Part of a small language model's weights: biases.
Each number is 50 + 12 x the weight over its row's rms, rounded and kept within 0 to 99. Layers, rows and columns count from 0. The size before them is the row's rms in percent of the matrix's.

# layer 3 MLP up, 256x96, rms 0.0931, rows 169-241, columns 48-95
088:71 51 53 60 56 50 40 43 43 46 48 60 59 35 68 38 46 58 42 54 46 39 38 58 57 44 64 41 54 51 46 77 47 47 55 81 35 43 51 57 58 50 49 60 40 51 47 22
105:76 58 56 55 60 41 52 47 63 27 37 38 42 44 71 42 46 75 79 50 50 47 48 30 61 29 37 70 32 68 58 51 55 41 49 65 48 63 59 61 56 47 32 42 72 34 47 69
087:36 46 63 39 66 39 53 50 54 58 55 46 29 73 56 60 21 37 45 43 43 54 38 62 44 62 36 29 55 48 50 52 29 43 47 48 44 66 56 54 72 64 56 56 27 44 56 34
106:49 57 60 42 51 34 64 66 36 45 57 41 36 52 50 73 51 50 34 40 47 56 51 47 71 33 44 42 35 41 42 63 58 41 40 30 50 45 37 48 55 57 24 43 65 38 53 57
070:51 58 52 47 59 43 35 39 49 43 65 44 50 56 54 52 40 72 54 44 51 78 65 51 54 46 48 54 62 63 61 26 32 39 52 41 41 48 49 50 49 60 34 34 48 42 30 58
104:63 66 68 44 59 44 46 66 35 57 59 53 53 57 68 62 65 39 66 45 37 61 73 38 46 48 50 39 50 54 20 58 50 52 73 56 56 49 55 50 65 48 54 32 44 45 58 54
134:68 43 55 48 67 36 44 58 64 61 53 38 47 37 67 40 44 33 67 53 46 48 38 42 39 41 56 41 44 63 64 68 60 50 58 40 29 39 59 57 50 45 44 59 45 57 48 50
072:41 58 53 55 55 71 65 57 57 35 49 59 59 54 63 52 50 29 45 48 60 55 52 23 81 64 44 55 56 49 42 43 38 50 56 47 56 43 52 30 46 54 55 69 44 57 52 51
127:71 71 50 36 77 63 44 69 65 42 50 49 56 39 57 52 49 58 52 42 39 47 47 53 18 43 69 39 52 57 22 65 50 68 41 49 41 33 41 71 60 50 47 51 40 65 45 53
077:56 42 51 73 60 51 17 76 46 35 45 50 30 59 51 28 39 47 49 59 69 52 56 59 45 33 33 45 40 62 59 38 46 55 62 61 50 51 67 48 58 58 36 79 51 42 29 61
063:51 29 60 55 42 34 46 45 24 62 57 64 36 48 51 40 58 48 44 37 68 48 32 46 56 49 44 62 51 44 69 46 50 43 52 32 23 50 50 52 52 80 57 30 46 52 48 67
084:63 25 71 53 54 49 46 46 37 75 58 46 63 35 39 45 51 74 40 16 55 58 57 41 40 55 50 49 50 47 58 55 54 72 60 39 39 41 68 59 59 69 23 59 52 51 70 49
081:57 42 59 30 50 39 66 53 42 62 52 42 53 46 47 43 60 25 66 52 52 33 57 57 38 51 52 51 56 40 67 33 48 52 37 48 58 43 65 63 48 48 37 33 39 62 55 21
117:54 51 46 41 76 33 56 41 50 48 46 29 50 38 68 49 45 63 37 58 40 25 40 48 55 55 58 43 48 63 32 64 54 62 56 51 34 46 51 54 59 59 37 55 65 66 70 59
119:71 57 67 57 62 43 57 57 42 64 48 50 35 68 63 48 44 66 62 61 40 68 41 54 52 54 54 68 62 44 46 39 34 62 65 65 66 45 55 45 66 48 26 52 45 31 41 39
082:44 46 50 58 42 51 52 46 40 45 62 59 53 60 55 77 51 66 48 44 33 57 63 43 71 43 55 40 78 56 42 68 43 44 53 59 57 49 62 38 62 77 65 54 47 52 50 45
118:38 55 58 54 64 59 55 48 70 49 73 64 46 66 71 41 38 45 57 50 51 51 55 43 40 68 38 65 60 51 43 53 44 48 48 67 68 41 45 64 70 60 65 76 40 52 47 52
116:73 51 51 41 55 49 35 43 67 54 35 62 56 57 44 24 56 53 47 42 65 35 31 57 65 50 37 47 59 47 50 43 68 39 45 59 58 40 52 34 72 51 49 59 68 62 57 36
092:47 55 85 35 65 47 46 63 65 65 47 19 47 36 49 39 66 43 46 34 41 47 31 70 53 42 46 37 45 44 54 49 51 61 51 55 39 34 63 46 38 67 61 52 53 70 53 42
131:45 38 46 53 70 54 60 53 69 44 75 49 41 57 72 47 28 53 64 41 32 38 62 43 49 62 43 46 48 47 33 61 25 48 47 43 38 53 59 54 71 54 39 59 46 51 48 35
113:47 54 51 63 64 61 52 44 41 31 59 50 25 51 54 50 41 65 38 38 41 43 57 44 14 37 51 60 58 82 39 37 40 58 48 63 56 40 68 49 56 64 46 47 48 72 38 47
077:50 55 60 58 41 40 65 63 86 46 59 53 43 41 48 44 22 71 39 41 40 48 57 39 53 74 35 49 60 68 30 49 70 54 36 26 63 53 43 49 67 54 28 53 33 35 71 52
077:42 41 49 34 40 33 50 41 41 65 60 57 46 65 66 63 52 35 44 53 44 53 60 66 52 44 37 50 55 61 52 62 39 42 40 46 25 57 48 60 51 59 69 34 40 67 33 34
072:65 38 58 35 67 36 46 74 60 54 46 37 62 49 45 21 54 25 50 68 56 35 46 58 75 56 33 50 39 52 38 47 71 60 51 45 66 44 37 55 57 50 36 64 47 37 64 48
071:52 65 42 41 37 35 74 37 57 60 47 49 45 77 52 69 57 51 51 29 32 53 69 26 54 48 60 36 51 50 28 77 47 30 56 41 26 40 52 48 49 48 55 49 43 51 51 53
130:61 66 47 58 66 61 40 52 53 55 67 30 37 34 66 49 57 58 48 62 38 53 59 47 44 61 61 43 59 69 45 58 38 66 58 47 42 36 80 58 44 52 36 59 37 36 74 58
129:41 42 52 57 89 50 50 34 45 51 53 24 42 65 47 58 55 59 46 59 42 50 66 47 35 47 40 36 51 69 36 73 70 50 59 43 52 41 32 61 67 53 45 55 49 38 53 46
120:42 52 57 40 54 63 52 38 44 45 69 33 46 55 60 52 45 48 82 43 45 52 58 55 48 56 25 52 35 57 32 45 77 50 58 50 44 43 39 56 91 53 42 52 37 54 59 45
102:48 43 39 38 36 47 44 56 59 42 60 47 45 56 63 34 63 66 29 38 54 44 35 54 61 75 44 57 52 67 70 41 47 30 46 65 53 49 56 44 48 67 51 50 60 59 65 37
089:66 61 54 48 42 36 55 33 50 43 44 49 53 43 56 55 55 64 40 45 74 50 37 22 46 56 58 60 30 43 33 56 69 44 48 61 36 58 38 50 45 50 39 36 57 66 52 52
081:50 43 41 61 55 33 41 63 49 63 54 66 56 36 71 42 39 39 53 48 66 51 45 33 52 74 49 65 53 50 42 51 47 60 34 25 28 63 65 60 45 46 40 48 42 73 59 67
123:55 55 42 51 44 37 40 30 60 48 39 57 51 44 49 51 46 42 63 55 58 56 35 46 64 50 34 60 58 38 45 39 45 52 46 67 46 45 33 43 72 59 59 43 52 55 63 60
076:51 49 51 47 35 39 59 75 64 58 41 52 39 69 49 41 59 41 62 44 65 52 61 62 49 37 44 42 57 51 53 54 59 68 48 27 49 42 57 37 70 54 33 30 53 54 56 67
109:42 37 62 43 56 41 36 56 76 32 48 61 53 66 55 36 30 34 53 39 52 60 65 44 52 43 44 43 38 29 33 68 52 54 64 42 41 57 50 46 65 39 43 68 41 62 57 59
066:51 33 69 76 62 65 61 34 41 65 48 66 52 47 71 36 48 59 68 49 38 42 54 44 42 47 51 65 43 40 45 57 57 18 54 34 53 41 73 56 62 50 44 84 58 59 48 40
073:60 70 52 37 59 43 52 51 65 44 79 49 61 42 44 54 54 55 72 56 32 68 59 55 73 53 54 47 46 57 31 65 58 58 63 63 55 44 27 41 67 56 56 47 42 49 57 48
077:60 43 70 48 38 42 48 59 26 77 53 72 43 45 68 67 45 53 72 22 41 69 45 50 54 46 43 36 41 48 53 46 37 49 62 52 41 37 40 46 55 68 45 37 56 42 46 41
067:40 50 72 50 49 72 69 30 44 27 66 64 48 33 79 56 41 49 60 47 57 40 36 20 55 54 38 50 46 62 45 31 33 56 42 44 68 50 55 34 48 55 62 50 55 61 44 42
112:58 60 59 39 45 63 50 20 61 36 36 59 43 50 43 54 50 62 66 30 65 55 49 30 58 42 42 46 46 62 39 26 45 69 57 46 53 48 45 57 72 54 51 52 55 67 43 74
075:60 56 54 64 49 54 47 76 75 46 47 52 42 63 54 36 65 54 58 47 50 47 62 41 48 46 53 27 35 43 30 64 39 57 51 50 41 41 46 33 53 49 54 75 48 55 52 71
107:68 48 36 46 60 30 33 41 46 62 53 31 61 49 68 57 46 65 70 58 49 60 39 59 49 44 44 45 41 41 39 59 52 37 39 59 51 41 39 47 66 62 36 50 57 37 60 45
073:66 56 57 35 25 51 62 29 73 44 62 54 68 66 53 40 66 41 49 44 26 45 49 44 35 49 43 41 29 37 32 68 67 58 49 60 40 50 50 33 42 49 58 49 48 55 62 77
069:46 42 66 64 37 32 63 56 33 61 74 49 59 46 54 49 47 58 62 38 48 45 58 46 44 64 33 63 51 50 22 53 43 42 51 54 52 52 53 56 53 62 55 42 46 38 58 49
144:57 52 55 48 64 53 23 43 53 45 58 49 54 58 59 43 51 61 82 30 40 63 59 17 48 51 54 51 42 50 41 57 62 57 64 40 68 29 67 45 49 63 51 46 57 63 59 44
123:55 66 53 50 62 58 49 60 58 55 60 42 39 57 58 73 41 56 57 59 56 52 58 54 51 60 55 40 32 48 35 66 46 67 52 47 57 31 33 50 68 36 50 65 67 36 71 56
082:52 66 34 39 55 55 52 47 47 37 53 36 58 40 51 54 59 32 57 27 60 57 32 48 39 55 60 64 51 45 37 57 56 60 37 63 52 56 29 54 53 55 45 35 78 58 49 41
083:45 57 69 58 48 51 76 48 57 47 58 59 53 44 64 63 38 40 54 57 37 59 62 46 45 58 24 62 37 49 60 41 59 45 38 52 32 59 33 59 54 76 55 45 40 50 68 45
101:64 56 39 56 52 54 48 52 49 43 54 48 23 35 51 44 31 55 35 37 45 31 51 50 37 66 56 75 35 46 56 51 26 73 45 54 56 54 51 52 50 59 34 52 68 50 72 63
106:51 55 58 40 50 42 38 45 73 39 62 51 44 54 59 37 73 32 48 45 47 40 50 69 36 55 56 50 48 74 49 47 50 63 56 63 22 46 55 70 54 85 59 59 50 54 65 62
128:58 37 48 28 65 63 55 28 42 47 50 66 52 44 66 61 54 66 67 46 49 52 52 29 51 62 66 64 61 66 42 45 53 52 52 61 57 39 30 54 64 66 49 43 73 46 58 51
116:69 38 71 37 48 62 50 78 66 30 54 43 52 30 62 57 26 47 44 38 47 38 44 35 49 44 48 52 74 56 53 47 48 68 32 57 45 43 52 77 54 65 51 49 47 43 56 77
114:48 37 63 40 72 41 36 48 37 60 52 34 43 40 71 36 32 55 56 47 51 59 39 42 56 50 35 45 44 43 44 45 55 55 33 73 50 32 57 51 48 67 25 55 77 47 45 43
120:44 54 46 56 65 76 67 62 45 29 64 58 28 67 71 47 37 66 46 47 34 40 52 47 37 45 58 33 53 59 70 81 48 50 50 51 63 42 72 57 55 50 40 67 41 57 53 63
074:45 26 50 43 39 61 69 50 55 36 47 62 54 48 78 58 48 32 52 60 32 28 39 63 62 57 48 55 59 59 35 79 45 53 61 68 62 54 55 50 56 59 58 55 52 59 60 43
095:49 55 58 55 60 27 47 49 32 56 43 48 32 34 70 50 31 71 55 35 59 52 41 43 49 48 50 41 59 40 43 58 38 54 60 45 34 39 50 46 52 55 38 38 60 53 63 71
122:43 43 67 59 42 48 27 54 50 70 64 49 65 47 56 57 40 45 67 44 24 44 43 49 54 48 51 45 44 53 40 48 27 82 53 52 76 35 57 49 68 57 29 53 40 70 41 53
063:54 55 54 40 30 30 53 57 56 47 50 50 59 62 38 62 42 51 52 44 63 30 68 60 32 38 52 56 62 49 47 67 48 76 48 37 39 47 30 44 51 64 44 50 43 66 53 46
121:55 29 57 49 59 47 54 60 63 57 67 38 48 33 50 54 40 33 68 53 44 38 53 61 46 71 34 60 51 34 41 52 27 67 33 47 37 54 56 61 42 58 55 74 41 59 46 48
078:55 45 50 20 48 51 48 56 44 44 66 51 37 47 65 45 46 43 45 64 35 68 55 77 70 56 38 40 58 69 66 59 52 59 47 42 60 54 49 52 68 60 49 40 50 67 57 36
071:45 45 49 68 69 63 36 59 34 33 62 58 51 49 62 47 29 69 49 64 64 47 54 58 48 52 37 51 55 68 51 59 49 40 59 56 78 50 53 55 43 48 32 57 47 43 44 63
069:53 37 55 33 54 25 23 47 65 51 45 55 64 45 44 46 45 38 51 37 67 61 46 45 47 24 59 36 73 41 47 67 43 64 40 26 49 43 56 33 49 47 25 47 47 55 57 44
079:49 27 56 33 54 37 49 58 40 70 39 52 57 56 54 19 46 31 40 57 55 37 45 83 46 48 42 64 61 63 63 56 60 39 56 63 43 53 69 78 57 68 53 55 18 47 58 36
110:58 47 69 46 53 49 47 57 59 29 39 51 47 35 48 37 28 52 53 35 62 39 40 59 39 50 32 46 45 48 38 40 60 65 45 45 46 41 36 68 53 78 29 46 47 61 60 79
120:40 46 56 40 65 49 39 33 49 54 49 43 45 40 65 72 50 51 41 38 34 52 84 51 48 51 43 48 69 44 42 45 45 62 60 39 50 42 63 73 53 54 35 54 36 29 77 47
072:43 56 49 57 50 77 63 66 43 35 42 56 23 65 56 64 41 53 51 53 37 68 44 24 23 45 63 57 43 51 71 38 31 54 50 48 51 46 55 40 44 58 36 53 47 50 45 75
078:49 37 60 41 63 75 66 63 53 39 48 51 42 46 58 29 39 10 48 53 51 43 41 39 54 39 35 55 27 43 49 60 55 63 46 58 68 52 57 40 55 53 54 75 49 48 53 70
100:57 55 46 60 63 59 42 53 45 49 42 72 25 54 62 47 42 49 50 54 42 50 48 39 48 50 36 49 34 45 60 75 34 34 59 70 30 39 67 71 64 62 40 74 51 43 58 53
115:82 66 53 51 62 64 36 58 33 17 62 39 54 50 48 55 36 73 54 39 46 48 47 54 51 64 37 47 40 54 51 60 51 50 49 75 65 42 53 68 61 67 46 55 54 40 49 49
098:66 38 52 54 62 38 49 46 59 65 39 57 74 57 47 30 62 30 41 24 37 57 65 70 67 40 54 51 52 55 35 61 51 45 40 58 21 40 54 54 71 60 39 61 54 68 68 35
070:33 53 70 36 37 35 70 37 45 53 60 61 55 41 52 58 44 44 49 54 28 50 40 54 21 46 53 46 43 51 31 55 60 38 45 64 53 54 47 49 62 56 61 42 43 43 69 55
060:49 54 48 52 68 73 64 71 56 43 57 46 43 66 49 59 29 40 55 49 58 66 39 30 42 54 53 45 43 47 44 57 32 40 50 53 66 40 45 54 52 51 34 64 44 38 57 30
085:64 35 49 53 67 37 65 38 42 61 38 61 50 40 61 70 34 56 48 24 25 39 70 29 48 64 53 62 53 60 40 54 50 65 44 37 47 62 62 50 55 59 59 48 60 62 56 58
148:61 57 53 56 67 34 33 33 24 45 64 52 47 55 62 46 62 74 37 54 48 59 58 46 37 52 49 38 52 41 34 58 75 58 47 66 50 37 61 67 59 72 44 48 58 41 57 34
# layer 3 MLP down (transposed), 256x96, rms 0.0798, rows 169-240, columns 48-95
083:23 57 55 65 43 42 42 46 37 58 48 52 23 29 39 53 68 51 57 28 45 57 66 41 65 50 58 60 45 52 42 69 55 60 36 66 57 26 39 55 58 27 43 36 69 67 56 67
095:33 38 40 46 24 57 39 65 22 72 70 59 56 43 31 67 55 37 46 63 51 54 48 43 28 49 51 62 48 41 38 65 37 53 28 53 45 27 39 59 52 32 40 56 37 56 48 33
105:52 47 54 32 64 56 47 51 56 47 56 50 47 51 57 44 37 48 36 54 50 58 48 49 63 41 45 35 48 60 48 55 53 52 49 63 46 93 63 60 50 49 60 54 55 37 55 41
100:61 48 47 55 45 43 44 45 19 51 38 37 37 35 39 35 60 63 61 45 63 50 31 54 78 69 45 37 51 78 26 42 50 67 59 58 48 54 53 41 46 62 42 50 38 53 70 61
076:60 40 38 69 52 43 45 51 55 63 30 34 55 39 31 71 44 69 35 40 41 64 33 48 47 58 52 51 39 44 54 30 58 51 39 29 61 57 65 62 37 29 49 19 64 59 44 44
093:30 54 51 44 48 52 58 46 52 46 51 42 70 47 48 56 46 34 56 53 33 84 37 45 54 36 47 63 66 53 46 61 58 42 44 49 45 30 44 39 28 60 37 40 60 45 52 56
101:55 54 56 59 55 64 41 75 59 48 38 49 52 44 41 55 42 38 61 49 45 51 63 53 60 61 60 39 43 41 50 46 56 56 29 53 49 30 45 55 62 50 46 35 63 20 25 62
091:37 76 29 66 61 37 36 55 58 60 51 45 49 39 60 61 57 72 47 42 36 41 36 41 57 56 61 47 65 45 43 56 63 60 45 32 50 49 53 40 55 45 40 27 57 49 56 29
125:55 51 60 54 64 39 36 66 49 67 61 39 49 23 43 45 44 53 37 47 52 37 56 52 54 48 64 50 42 31 45 50 56 31 43 68 43 49 45 31 43 46 70 55 51 51 31 52
102:32 70 43 73 62 51 28 51 59 71 23 44 40 34 39 63 44 65 54 49 43 53 37 63 54 46 78 50 65 47 49 48 63 51 46 35 49 51 54 50 60 48 43 39 59 35 39 46
097:63 47 30 43 46 57 43 59 51 33 49 57 60 67 54 57 50 48 45 66 56 57 69 40 56 46 46 49 35 45 45 27 53 43 28 51 53 93 45 66 35 32 46 56 44 54 33 44
088:61 44 29 38 43 41 55 38 39 27 54 53 55 59 38 54 49 32 39 48 38 55 71 63 60 59 46 47 42 57 65 32 39 50 41 46 43 66 41 57 63 42 55 74 62 33 30 46
087:14 62 54 55 52 63 66 63 38 51 31 43 64 43 33 50 39 34 56 43 46 32 43 48 51 55 71 56 42 53 42 55 59 46 71 45 33 33 61 26 42 38 44 42 49 54 60 51
109:30 45 59 55 36 52 43 51 44 52 41 68 36 51 56 55 46 47 57 48 37 21 50 41 53 52 59 41 41 41 37 54 47 50 68 59 56 50 40 30 58 45 52 55 40 43 58 42
104:46 31 61 46 32 43 51 68 60 33 34 55 42 46 39 58 45 63 45 37 55 43 45 34 37 63 50 41 41 71 60 65 68 21 40 41 43 46 37 31 65 42 55 53 46 46 59 31
092:39 58 53 60 35 23 64 59 59 42 50 55 51 50 53 65 77 62 56 42 54 55 35 54 62 40 56 56 52 48 68 63 56 42 59 61 25 47 49 37 23 49 57 39 73 47 43 49
123:39 39 71 61 48 40 71 40 50 57 45 53 54 63 56 37 57 48 47 43 73 45 67 63 51 48 48 42 53 42 46 58 25 43 67 29 54 52 46 59 52 77 29 55 49 44 55 45
095:45 47 73 47 51 49 27 52 35 42 50 62 46 39 38 44 43 38 39 59 54 26 58 30 86 72 55 48 61 56 45 36 49 40 67 69 46 42 45 65 48 50 51 53 53 77 55 57
087:55 51 36 44 42 66 54 55 64 59 45 47 49 52 48 52 69 48 43 57 48 49 30 58 71 47 43 55 34 50 66 39 47 50 18 67 25 51 36 57 55 46 53 47 54 63 39 58
135:61 30 50 46 56 49 53 64 63 47 49 46 54 54 83 26 47 39 57 64 49 36 41 57 54 59 46 44 51 64 45 55 47 56 45 52 46 65 51 57 71 54 38 60 41 40 60 43
094:41 27 47 49 56 51 46 36 57 37 52 54 63 77 59 42 36 44 37 54 60 44 47 66 56 30 71 53 38 47 53 61 30 51 71 31 46 70 32 61 43 54 39 38 48 31 48 34
097:56 43 24 49 54 41 46 53 56 33 32 49 51 50 60 64 64 42 50 60 66 51 59 37 51 56 50 51 38 65 46 49 61 41 67 63 38 57 42 54 44 29 67 48 42 47 37 43
103:40 48 36 58 46 40 45 48 60 77 43 49 44 50 48 71 61 87 55 44 51 54 46 44 53 44 65 35 54 45 54 53 72 47 37 21 51 65 59 59 66 40 47 26 59 55 55 33
092:37 64 39 67 64 48 38 34 62 77 40 52 48 36 40 53 43 62 54 40 39 50 53 54 65 48 64 56 51 52 61 58 59 57 34 47 51 38 44 39 63 38 61 47 62 43 67 45
089:24 44 48 79 52 51 55 48 51 71 43 57 61 27 37 53 57 67 67 28 40 37 38 47 51 39 73 35 61 47 52 48 46 59 45 37 42 59 58 42 46 56 29 18 65 75 42 50
105:51 56 46 55 55 43 60 51 36 46 42 52 45 46 61 51 43 62 64 59 58 45 67 57 52 60 40 32 37 41 49 46 62 69 41 41 40 37 78 30 50 56 40 31 45 40 50 35
113:40 56 50 61 48 65 33 36 47 43 46 52 45 60 39 54 35 48 53 46 58 27 39 49 68 42 36 65 49 64 27 37 32 69 67 71 59 54 57 53 60 52 57 51 31 58 75 48
107:54 68 47 58 59 35 31 49 50 45 44 45 51 42 48 52 57 50 64 40 56 77 60 42 41 41 33 13 70 59 46 64 60 59 43 54 51 35 55 35 67 41 70 47 50 41 40 52
093:73 56 52 53 71 61 45 43 53 49 50 45 69 26 49 48 55 53 53 61 65 51 52 65 27 62 61 36 40 51 36 57 57 53 47 56 57 30 57 48 43 43 52 53 39 68 23 67
087:26 42 63 46 30 59 67 62 35 34 34 46 50 45 57 45 42 54 51 52 28 65 62 69 69 44 59 49 48 53 38 41 48 55 54 50 63 18 50 48 41 53 44 49 45 29 50 52
085:61 38 52 36 39 44 52 39 71 42 33 47 46 36 58 49 64 58 44 39 51 56 46 48 60 57 32 11 42 43 56 48 44 45 55 48 44 96 57 50 42 44 55 56 43 40 45 58
107:44 64 49 51 48 48 57 54 48 43 65 65 50 83 60 46 49 43 57 45 46 64 54 37 38 56 52 59 49 56 56 35 65 17 65 50 41 84 32 49 30 44 55 39 46 58 31 70
070:45 63 66 75 44 65 35 56 44 71 46 61 50 50 47 67 45 48 61 34 49 16 40 44 76 54 57 49 46 36 51 35 41 32 32 43 50 44 64 56 49 21 57 40 57 54 59 59
089:36 51 61 58 67 50 43 50 42 67 56 77 59 39 64 45 51 32 58 55 35 50 31 49 42 69 26 45 70 50 31 44 56 58 59 52 27 85 58 66 73 40 48 53 35 61 45 47
103:60 48 29 38 52 45 40 46 45 40 47 46 38 50 40 60 64 42 41 71 49 57 51 40 47 54 51 58 39 55 52 57 34 60 48 42 52 75 50 74 47 43 44 44 53 49 34 61
081:39 59 62 53 55 74 23 59 60 60 58 60 32 52 33 58 57 59 44 46 48 63 47 31 39 63 59 48 59 34 48 19 67 54 38 18 54 56 54 42 43 36 48 43 72 42 46 49
095:71 52 69 49 40 59 34 32 63 49 38 44 46 58 58 62 41 56 41 54 67 59 57 60 63 77 40 37 47 39 55 40 55 42 25 70 68 51 41 47 30 45 57 54 60 50 58 60
092:25 59 20 52 43 53 53 45 56 55 58 55 55 47 40 80 40 66 62 30 33 52 51 36 39 49 51 53 42 36 54 47 75 48 58 38 52 47 42 39 44 35 44 34 73 51 49 41
107:35 35 42 58 30 44 64 59 61 50 44 65 86 47 42 47 48 48 42 47 60 70 41 61 38 43 51 50 41 60 51 56 40 53 34 41 44 62 57 32 29 46 63 50 52 50 52 23
094:24 61 42 34 41 58 59 53 66 65 46 57 39 38 37 50 78 67 39 46 43 49 45 33 77 43 51 46 49 44 64 43 59 42 54 31 59 58 42 36 56 61 53 32 59 53 50 39
092:64 47 51 34 51 43 46 26 37 43 42 41 47 38 64 35 39 54 55 35 62 25 29 51 60 44 54 67 59 53 36 42 63 44 52 56 69 34 50 60 54 53 53 61 66 43 50 63
092:39 56 31 64 36 57 63 39 63 66 59 45 46 48 20 70 47 75 58 39 48 47 54 49 61 55 65 40 46 28 46 53 66 67 51 27 43 45 46 38 51 55 46 37 57 53 68 46
098:50 51 26 36 54 60 41 40 66 28 42 54 46 61 47 64 46 50 33 41 70 59 33 67 75 47 45 47 43 44 72 42 38 52 48 43 44 73 45 54 35 34 58 67 53 56 45 39
128:34 58 56 50 45 39 22 63 55 34 25 55 63 64 44 39 57 45 60 44 47 76 40 39 56 52 52 45 55 59 55 54 71 54 52 65 69 39 52 44 42 51 31 50 45 56 50 56
111:42 55 35 50 47 59 68 51 50 51 43 66 47 64 31 68 57 42 67 78 48 61 42 59 19 53 48 46 48 56 58 52 40 60 58 30 61 51 34 58 46 24 63 56 44 64 44 68
089:45 53 42 55 38 49 62 57 62 27 46 43 55 33 53 36 56 66 54 53 64 52 48 49 69 61 48 35 47 45 32 44 38 54 54 28 61 28 71 22 42 56 47 67 25 54 59 42
082:52 42 52 52 68 68 36 63 61 52 52 44 61 41 63 46 59 39 37 51 63 46 58 64 51 53 52 36 58 71 57 54 20 49 47 35 57 78 61 61 50 37 50 57 33 66 45 72
086:29 39 54 72 64 60 58 50 59 50 52 52 46 48 33 47 66 48 42 42 56 63 49 50 33 37 53 33 66 54 46 60 43 56 57 28 48 40 32 54 60 38 40 53 32 67 49 53
094:35 62 72 40 53 55 46 59 43 30 44 53 60 51 35 59 68 53 37 50 40 52 55 52 55 37 49 44 25 41 45 63 51 51 44 66 36 53 74 56 57 49 62 41 43 68 46 21
113:63 44 39 56 57 45 63 65 51 53 64 59 29 64 30 33 58 44 45 51 44 56 46 44 50 44 46 45 44 34 49 30 60 58 40 52 31 65 54 61 70 51 19 32 49 40 61 51
118:30 45 51 45 62 47 39 38 65 59 49 67 39 27 50 43 43 39 29 48 68 60 49 48 72 40 50 56 42 54 53 54 52 24 60 59 37 70 49 39 50 55 35 39 63 71 48 47
089:56 57 54 54 65 53 39 38 51 52 52 54 64 46 51 61 70 40 47 64 62 33 61 49 34 43 55 45 74 34 45 52 25 57 47 56 61 33 22 65 56 50 50 62 59 40 44 59
139:55 52 54 30 54 36 59 48 55 39 66 46 62 52 36 40 64 45 61 53 54 43 42 50 60 68 34 56 54 58 41 39 38 49 49 41 52 58 33 55 60 50 51 50 21 55 59 44
084:41 71 46 44 63 49 40 39 55 56 50 41 50 52 54 53 16 69 52 47 41 29 46 31 37 38 54 53 52 52 38 47 55 30 53 47 37 76 46 59 49 36 51 44 54 54 38 37
090:19 34 39 57 44 41 59 54 41 46 44 58 54 35 59 62 66 58 27 49 54 42 63 39 63 60 38 49 55 67 49 45 60 59 53 40 37 61 49 37 45 59 47 52 23 63 43 45
118:35 54 70 65 40 48 45 56 55 65 55 48 40 50 46 52 48 33 28 37 36 56 57 64 59 35 48 41 47 58 41 54 50 83 57 70 55 37 46 56 34 62 19 37 51 73 41 36
107:63 47 20 38 49 53 49 49 59 33 37 43 59 45 46 59 52 60 26 60 57 56 64 49 66 54 47 44 27 45 56 36 39 42 40 73 57 83 49 54 19 44 47 59 50 59 41 42
104:43 59 37 33 59 56 64 47 47 50 60 51 46 44 52 48 49 48 46 56 47 32 53 35 60 52 42 33 62 79 53 62 63 48 31 48 41 77 43 44 20 45 43 51 52 64 40 45
084:44 50 10 54 55 47 68 55 74 60 41 54 44 60 30 58 42 65 36 41 49 53 31 53 51 43 54 73 50 41 74 55 59 38 49 51 73 58 53 58 37 57 56 42 50 53 48 35
093:39 59 41 82 61 61 32 38 42 65 42 59 42 34 54 71 57 68 46 50 36 65 58 38 57 44 50 52 51 43 64 61 57 62 37 34 49 38 48 62 60 33 37 27 66 56 44 34
103:69 38 23 46 53 64 40 46 58 38 53 50 59 45 52 64 71 49 35 51 57 51 45 50 68 63 33 45 46 49 62 41 34 43 49 61 61 58 48 78 37 28 68 56 50 40 42 54
095:68 62 48 68 43 58 64 60 59 51 23 54 48 43 25 56 46 66 43 38 33 50 51 37 60 34 50 55 59 50 54 62 71 53 30 34 53 42 57 44 68 60 35 34 42 51 47 54
089:47 52 52 59 50 70 56 29 48 54 49 46 57 55 38 47 62 34 49 37 34 52 49 58 38 57 71 59 63 22 58 44 40 29 42 55 68 77 39 63 71 61 45 41 54 40 49 35
114:35 32 50 75 58 42 48 59 41 39 59 48 29 49 52 53 55 50 48 37 45 57 60 69 66 47 43 27 52 66 43 49 44 58 34 32 34 76 48 46 37 54 34 52 24 63 63 61
084:33 60 45 62 28 55 55 67 51 56 44 45 46 30 45 57 40 68 46 41 53 62 40 40 40 36 85 50 52 48 72 76 60 47 48 29 38 77 58 37 57 55 49 50 58 47 42 38
086:37 65 43 63 55 50 49 45 58 65 42 48 35 36 49 62 51 71 41 42 41 50 27 41 52 41 66 63 43 36 41 63 59 62 46 44 53 30 74 36 55 50 57 42 82 67 49 42
102:47 43 62 52 35 42 67 45 47 45 42 45 56 48 63 38 51 56 60 50 52 55 63 67 75 48 39 52 63 62 36 35 67 60 68 41 48 47 49 33 39 52 46 55 50 59 60 55
107:24 55 48 51 49 45 46 51 53 47 54 52 45 53 49 52 44 55 29 70 53 48 62 58 60 49 47 50 22 40 55 29 58 35 55 51 55 38 56 38 40 47 55 49 36 42 80 34
091:18 50 59 54 51 64 45 54 37 47 51 59 42 51 45 47 48 48 37 61 43 45 58 53 37 45 56 53 38 60 30 54 20 38 56 46 52 61 58 41 44 61 49 41 49 55 60 07
086:68 64 32 50 55 63 64 45 64 58 47 59 38 37 38 61 56 62 48 56 50 58 33 43 50 42 73 62 51 33 39 49 60 49 48 52 67 47 57 51 39 32 57 16 61 61 38 35
093:48 58 33 58 50 55 65 35 75 50 35 56 44 42 39 68 49 60 28 38 62 66 51 55 59 52 66 72 66 56 54 34 49 49 53 51 57 69 56 63 53 19 52 63 62 52 54 46
096:49 55 43 66 55 52 37 53 54 58 52 21 53 54 45 46 49 40 44 60 29 46 53 66 40 44 51 39 48 58 71 46 55 40 39 61 57 81 23 63 28 43 69 44 55 44 49 62